From a checkpoint of a small transformer trained on Wikipedia: no biases in attention or MLP.
Each number is 500 + 25 x the weight over its row's rms, rounded and kept within 0 to 999. Layers, rows and columns count from 0. Numbers have three digits each. The size before them is the row's rms in percent of the matrix's.

# up: layer 11 MLP up, 512x128, rms 0.111, rows 332-362, columns 0-63
# down: layer 11 MLP down (transposed), 512x128, rms 0.157, rows 332-362, columns 0-63
# gate: layer 11 MLP gate, 512x128, rms 0.111, rows 333-363, columns 0-63
up332 102:486483472462526523504511451509549521512495494494501524514514494469517463506555507498477525534491536500510475550515515475526472431482475529484460528502439488520504501491518480479480508493497486
down332 105:507491499472519506498541490510483483520482488492515516500480529518534511500492495503471481504505508545462448487526532514490473533512537490461508547486506562494494529531489497458526514463503480
gate333 105:503486486499514454453538493485502478518480434535466507499512542541509465494491515520494488504484527484526507520461497546524505496512496503553488521502474530508483494473506501499514573532463501
up333 103:519514477523478503493523480496489483556507450450486524483455480475492533488499515445534524482474513503450490508498451527508497501470453479497505527517500549492562543489495467474464488492493456
down333 100:506482481546455461532543500512512466548495463526490522491499522515496524471511534502490560505494568498475501475480504521521514489477484488532520491437516488496506502464500504510490536488505485
gate334 094:506480507463491522504517491474508478506486520503520522515510488456516519497472506518502457522478496499506486506485506463490481512540519467506547525457487466517515521495456518485523505510560511
up334 093:520467527451502557486508469510492465501494511510546507518538513507523517472558495499548477514519486459497486502502538476513519519474504520535439470499482478531486546479517503499497516496513534
down334 089:489463499501481533500528525454493526499528522540521493544498516477459518473474450486471495511481516483534507493454463506492535489481500484479505490518453540555495471528535517506492501486475454
gate335 099:513516478528500459497486496526455514509463502470472471518543502476526433513474482524511515469518497514490521501551480483502535521528509472481512469482527501520527534513521451507481468520483537
up335 101:486509486498469516482519483449438523482521495498556507509511537512529446508471509537523510532471504529475495492479484477505508513459504525484508539497486510529492449495502539496495524514539464
down335 101:483506490490518530500467500504504502488455511503487540511525531483483513515493526517477489520509506475486520508468489518537507524509501435524490539519494526509540513508492520418454548450520519
gate336 096:496475522540449507521512478474514512513482521485514443492505522480525499521522519493522520483464491501513487485498496494449527475456517538496491530501479496486478485501525535512513514511529471
up336 096:536541496515519495530507528511496516529497501474474500499496498466520518521532480490525512506524509478538463523507539487500440499482473507498490487478539502483490514542547517487457559490530482
down336 096:498485492495506494529484467544493477473450501494523427499462517569485525498547540498526507504493509461505499509529495472488538506465483476494491490542506483508505441493508508511560509546511503
gate337 098:487521506520479490476499528475527495510523463507515459509501475472516493454511429471467528523445476544497483497477485495508491478466470488498533513476497520556505469492531516481508508518523489
up337 097:473497474516509522466486461511507522479488505515491502501473516463529459454498476514525522526466454530489460491531453503533517471451509523513518495459507520487501458527473532503492507464530454
down337 093:516456518506501544507483502528458497506502500515525468535493517497481530510523508527523518490498488503461485502481518478523545504488556557584467515461517470469502501538499529488516458473498482
gate338 105:521547501505457495491524504488551502512470462511523496503447469520473468542448468517482479542508515523538523483522529472493477504538518490476495476534517434508498487524477454517507500483509481
up338 099:512528507498504505440520493515469491491438508483438510523529495530519485472478516509518508490497506502463547497476500541501481509507514524502469475475494547572552520446531495474491478502484468
down338 102:513498502504516503555502520538514524494508492482532510498503529487524574492546527497505506489521468513534449479475515442512496495482502506514479541499526492468479516520508538474515545570483525
gate339 102:491457505507505550523523518504520468548507504503468499502514511499502519506467512540507454536514489451463455466504516517519457490529453480524525510527525497488459499512493519446518505529485469
up339 103:494488497467531494505479493474484497512522516480489549508500543509490502503521496527504486497508477480515521509554496502516459490480519500533530500477462487528508506521519467469515505478488510
down339 101:505510530522519483488513488493532506507472481514473488484523510515508483502540495486466430484462499499490467479519468542521476527501484533483528476483458462478535502488506506497535536487534510
gate340 102:483548509494530512487521491482537506494483539470492490545549463459527509516501538533506509524482493471456502516496437493522435484476506517447494517503476430506483467527459521487511501519495510
up340 106:500524515479482499496464522525448476491491502473498468461508499522550497521509510509511520515495487542522445475516499467506519512522447481514468482497483472502491478480481495461447508495542507
down340 101:476523533461475525522488503507504534507519518475500487481513468491488514522521501508537511503506506545506532495546480498530474494520488585528443485519508485503505498493469495477469552469511546
gate341 102:494499508466495503477467486525474585485502482515531536480491504486489485490544524537485505517541501485513485464475498526510548479520515468473523498522494490494496519504510505564461515517522544
up341 103:524473470467479525476477486505515475481506511522489476531514542489516529539488498512464522526514496473500494535477494481495570468498457496543478505505499513494524471430548525458499509493516477
down341 105:515546507483518455569496516509544477490486518487479556531526497496500461523497484508500486501510456526492453512460460537510504514473477535513478498474531496505465498507527500513504502553513513
gate342 103:522513540464510513495497479481498466519541469466507490480447534498490446502511508519490501500533515505516522542541463477516469506464512468506453502497499467530480520533481473492485527489474502
up342 100:535526467526487512496475488503472503531479507490487496492516530470519468493509516449476508486525462546502447477450511526518505523503505486518518498446539518490485474503540490493487510504500474
down342 101:497496508536478514481488480492482499532511487483462520464504521500484540447509487461492451506509523501446510518509475520500486517519493557501523503495534486504453480537533464490519513476451511
gate343 089:489500500445555475485502454506510450501500505471520478500480502503498480481502488515498486492477455519467510474528486489536474514511543503478477531525487511510486502473500451488527515515504508
up343 093:514505521546485480478491558526528474529490475521511524483526463503497511498538518474491485486525519474509523512518491519476537491456495468505483505519481466497473508539539529522508537475539518
down343 104:500467490494564494507484517483483479498505483482494487503508464467481505483509457523511465514490469522496455490562510490534484474504506453514496531509532522535499488463504511484516505521485544
gate344 094:498477523496501533500490462514502465482502496511476534457483516515470464522447476523514524561489513517538512524532501482531513460504488462523494541509508483515497506499432502505513478519551485
up344 096:500498467521503462470448547497533503516483497503500500504525505550499515500500481491494466477496493492524480549474473516488500528530486543487453471444484490468549505469538505511455508546501503
down344 097:481536523493485522480500491484483530541518516444508491534471480501514524496509529514523517489490492502456481492497485547511478478484525517529517522458518459470495536480489490515461492468507490
gate345 098:492475454521490493466477488470513489485487498516521483496489556516528539527492445504480502505503459501477506482498490490480462477529476494486489432486508563523483533477505537477500558462499457
up345 101:495524485519537501481451546473494522426523532479504528501475511488480531534486514528492505503477493550541471503483512508521506468519475511509536454489491500506473518500559510472497537494519488
down345 100:515500480497514507497500494510465451516491487556482511467504503524464483516488512497510494493500542447493491532497518483500510466509515504543513482498520543477514467517502482482469488466460494
gate346 101:499490483517501538474478529495534529507481488539536505544486473466492481481488518500487496477489459526499492501498480456488493484486497518492504507469547472511524507491503461524500499533515550
up346 100:479500526483539502537508559494508506479511528472460458512541490480514507489535514472509506527561529495501506528499422496544494519524485502509533509514490464494533478519523531499506468509499453
down346 099:486490477479530505535515519507463474541492477508490509515546527490491498509506539482486518513511535485454487512476519445495503504503504491534529467460480518482478511537490535503504453446524494
gate347 102:518462490505467518514456504492473443516502473527471504508496522450468508546561536459456533533495496523518516511476509495500520521478516522533514511510553490489510522497498505468499512521469477
up347 104:510454506479485523504530514492520503522497517502487505489503481490506461452567487497486548494500473521458492493483523558488520499474515506509495533483509548459448505516469489503499495482565526
down347 103:515497483511533550518428493488511552491501525513489495530489503553535479483472490497465488491510492525489546485484512515497502470486516508457453496520451496519478501487533555494505477554526477
gate348 104:490531423494540481482475542509511530502486513568496505497519499518570455533490526475500501538519519537500486519486507513521532449518492459499506532477535511500522476483483500500515518529483528
up348 099:492495469505535476505490456508478454498501540462489518488440461504516511512532468486533484461465509428451463539504519516474482503502478522454516501531510518486483496470476489534547513508494531
down348 098:493545517520486471493536471490515473545496529489514503515500473497442498485444485508482486487513496485507509483512481496465494468483499492449494473505518526526467504490494463529483493431518485
gate349 104:485541506482475510560499509501514494509487539505474501527505474492461560544484495513516509524561479491481504487504520530511500519561510513487489478509489500466519530526510533504494483520501503
up349 097:463492533486465529461515488516492488521527485523478490447520512494521476549542540518499503528500485529515488498480487505471508523478468478477499491527504484470537500462477555482530520506500476
down349 102:527491538493515536522522522528479491513475463514495500507523516488489448530506464528488463499497479463505478555473510546511507472495527529474521524470510522476498525513486507496534480493466508
gate350 095:434503530500485490522507482490551444504488514505518543487533488527510506526506502542502460534471518508506489524483498550532514477495504519502485486468521546491522488491516484473478483448474489
up350 090:519467501507529517500493490471506532534520499464554494523506504512513492493503462534474498472509535478541498492461512509493507483545461520507506465475505483525540499524484518492508519512477494
down350 096:475492479525533504501519457480511481439523513526525516472513477464488471519516498460493518527503513513491529462526456528510492496462467506492490529468525478534493493476510506533529498478528532
gate351 103:484501523508471520499517526460488498494520461488541490478520513507501472489500461491496461501485456478498500514483543534538462527525515547524504518459487467493517458517496558486446500494456494
up351 099:455509463533537478535464510482479485521494516495477513494451492496493517489506503513495500499482505464517508488493497511487532497507469484534468505487485532487524452474501479497484499520504548
down351 093:510481501458536483518466503499493529514469493484494532485473482485482480495449456466524513460531518510503506506510520520508470517424495532532476520496481497517485547543500472469481527520538514
gate352 101:541511511452498484469513465515500494511490476436481477522521481496507508483495500448525445494465516507492509481512472490540463521476476500546521497479517510449529500545520483476508411550517488
up352 102:535514529509489508512496504493512508504480474552529499517457435475535516513456512519510540479492490491472482506470505529464485468476489503538498508488504517478502494491484430521545489499515502
down352 100:493481526484474497465510495519486467510481528503473525496466472480507514520491509483518504495508519491504463506497501488494442485524496495505530509490435504497540532510495494503532457438514443
gate353 097:489505480466520485554518499443510519491497513515510501523480483481524528500507530534494529516499551519521491489502506518520516481496506515563498494467505527450508543484548459467533485470502486
up353 099:506493463508493484499491510496505543486537514490462498509511465486510553501517481497466540511525502489502494516494484450515532487470534503470530508475510550487461506512454492537489477494499475
down353 100:485528471488506501510474509484546463532505486471521506522526529542495467517484480517490499567510494516499520513489484495494501510532513481475484505514547513498450532496530459500518550469473479
gate354 093:517478480486479504489513468479495461507503527525510488468526526469503455467513501505467489480537490515537574495559513524523524498481442505455479478487485501459517515485516477491490536473525485
up354 098:543473514506524561494453530481478534515496508499520507481528464459518527445489496499486501493515519493532510479418547503498474484477539506500510503526481489523515500519507472497517555448514464
down354 095:538501523467555468520522520513533518453500478456531488487466503496488544482496497501531472526499481481528467486492418494466528525482534458519506512497482496507507490519456529506537478450488510
gate355 104:466482504470506512483484527510496507473501515514527471496549481529513510513525528467457522539488519496504492522561474477493499501519554540466496486500515523541489517505548530476509468553485481
up355 104:526541489504513550519473474516536491480493469479485494504487497517503513480498497498507470509530465530483494535471484445520490511467483496504497542498473533495538510525501539508511519462519512
down355 101:553468427511513492497466532490542524478508498488453483517516495502465484503485490487496484517483518565557457474532550494524531468503502501504465522524477480527493508514481501478488487566532512
gate356 099:504494483516456495488483512520526525497486517528480499466493517477505515448501479484462498560471471478499445531489497537469504475542502524510494526496516478478507492467487478506488474525523502
up356 104:455547522500466508455430494494467491480458531507515530497507497487482482470495501525515513448504499475492504504479531477515473488450509499529499478475480497533479521508463494520480504476518513
down356 099:501519529496450501547513482489503509486473470543488488490514500520487508513501480508492515542473531530511492457505538520502452505512478549486530494513484491478501520505455463464514487525471513
gate357 098:540500510513505504535491492518516515504487492495458513510516521464478451537507496431474496498543531537535455480475477528521533464475554515475485536504537472487501458501502480522512517552455510
up357 105:520505525490494484532537479515468546515481471527466497492506495516487464555516499467487492481491507481508464507426516509494466521512569502507534506474497488481487492472489478475513503533521486
down357 108:482496458463530489504567507488473512471491478488507491485479502473533499523515502543516507478500494478484552529432517456462534548530506539514510463506461522502536505507496494469474490489547482
gate358 097:459485527510489485508520437492458532508472497505500466477518486523489468497530458514532534515491499541499473479540481455518514443505509492508476476489477473483519512487443484485536506443447487
up358 100:488484521483495507528490475499474500486510529524513525489485491491505520541471482508479498513533490476518472556448509471476467471504471506504525472502482534515511509513538487482531511518486509
down358 096:467511526480514514530516511482517487512519479477523537523506483505506487480453493489455455473448480476488492437530505525477519526489484537507524507496484505489545532495477518479508473470474467
gate359 103:549488445464496528489528511528531470483497498487515493493455521510489486518524521535508504502478464469504455480490568538467502476500482502480485530482535450493464458511514503508475498532524532
up359 096:489467450474527471506511485509561514497539527521464508490472462498488511491482531526479475455505497530492513494506490499474460499488437497518485502519504537536473500499577511508556555521449509
down359 093:524438481522487508526506517499543508497520533487503493471479466507539515487483475484474526527518497493457556491489455503495484534481488561483529555509518508544525510470463509526543471513482505
gate360 097:476480513500509506446476477490507483496499497481460512499537513514455515524442522516482488530484469493500520546484536455498488526503487457470472512478526519490541513489500513482541495489509489
up360 103:512529459498496465498475526465494549512503515465490461511510445475474515472534491455521511524489514508521469509541496483457537518507510461507502507531480438517501514517489456487468499459504465
down360 104:466521548487513463527494502484480480471516517514480483477508476491513469483503509511493481507462490523484497501487493505474506560561498507496514472507469466539545492505500525501490523521490494
gate361 087:494504492518466543470522497525518507442469496501481492526497478530528540499424502471485478514469456505481499548484489515490448516531480471507461440506474469478510486483518530527468458512503478
up361 093:504563480486511482472458460488506519524514535500557491508502504499520509490529473503546500527484518526576500492482543539492530534452471504466513495495470466510508522525449533485459487437500490
down361 097:510498511479539498494490478536459528551447500433525529464502509515489536475527511517524504478512506469490488487483521487531521479529516529498527509514557538480482517540544508532489509519463504
gate362 106:482513499521469504469494456534471526518477505494502502488525523494518535512491520518538516478484474516527478509479465519509515462500548519486535500433513496462452507497496514521485492463478490
up362 103:546453538447511509521522502492481492490501505477476517471498512479525534517466488507521485483532513501531509519488467500476520510463528501502461479499480483477464480564528538490510512478515491
down362 096:502470492492491526485494512503497456466500533527493509491520494521488544508517522519482535521500558510477481453480499519536494517526513416442501443524472538515519479537495503477530503499501496
gate363 104:545518465522507547476561505495503436490503508478507518537524452504497539546493487477509493442507481539514492510525526561475512518466507469475504504494513513490504493503507465539529497517497480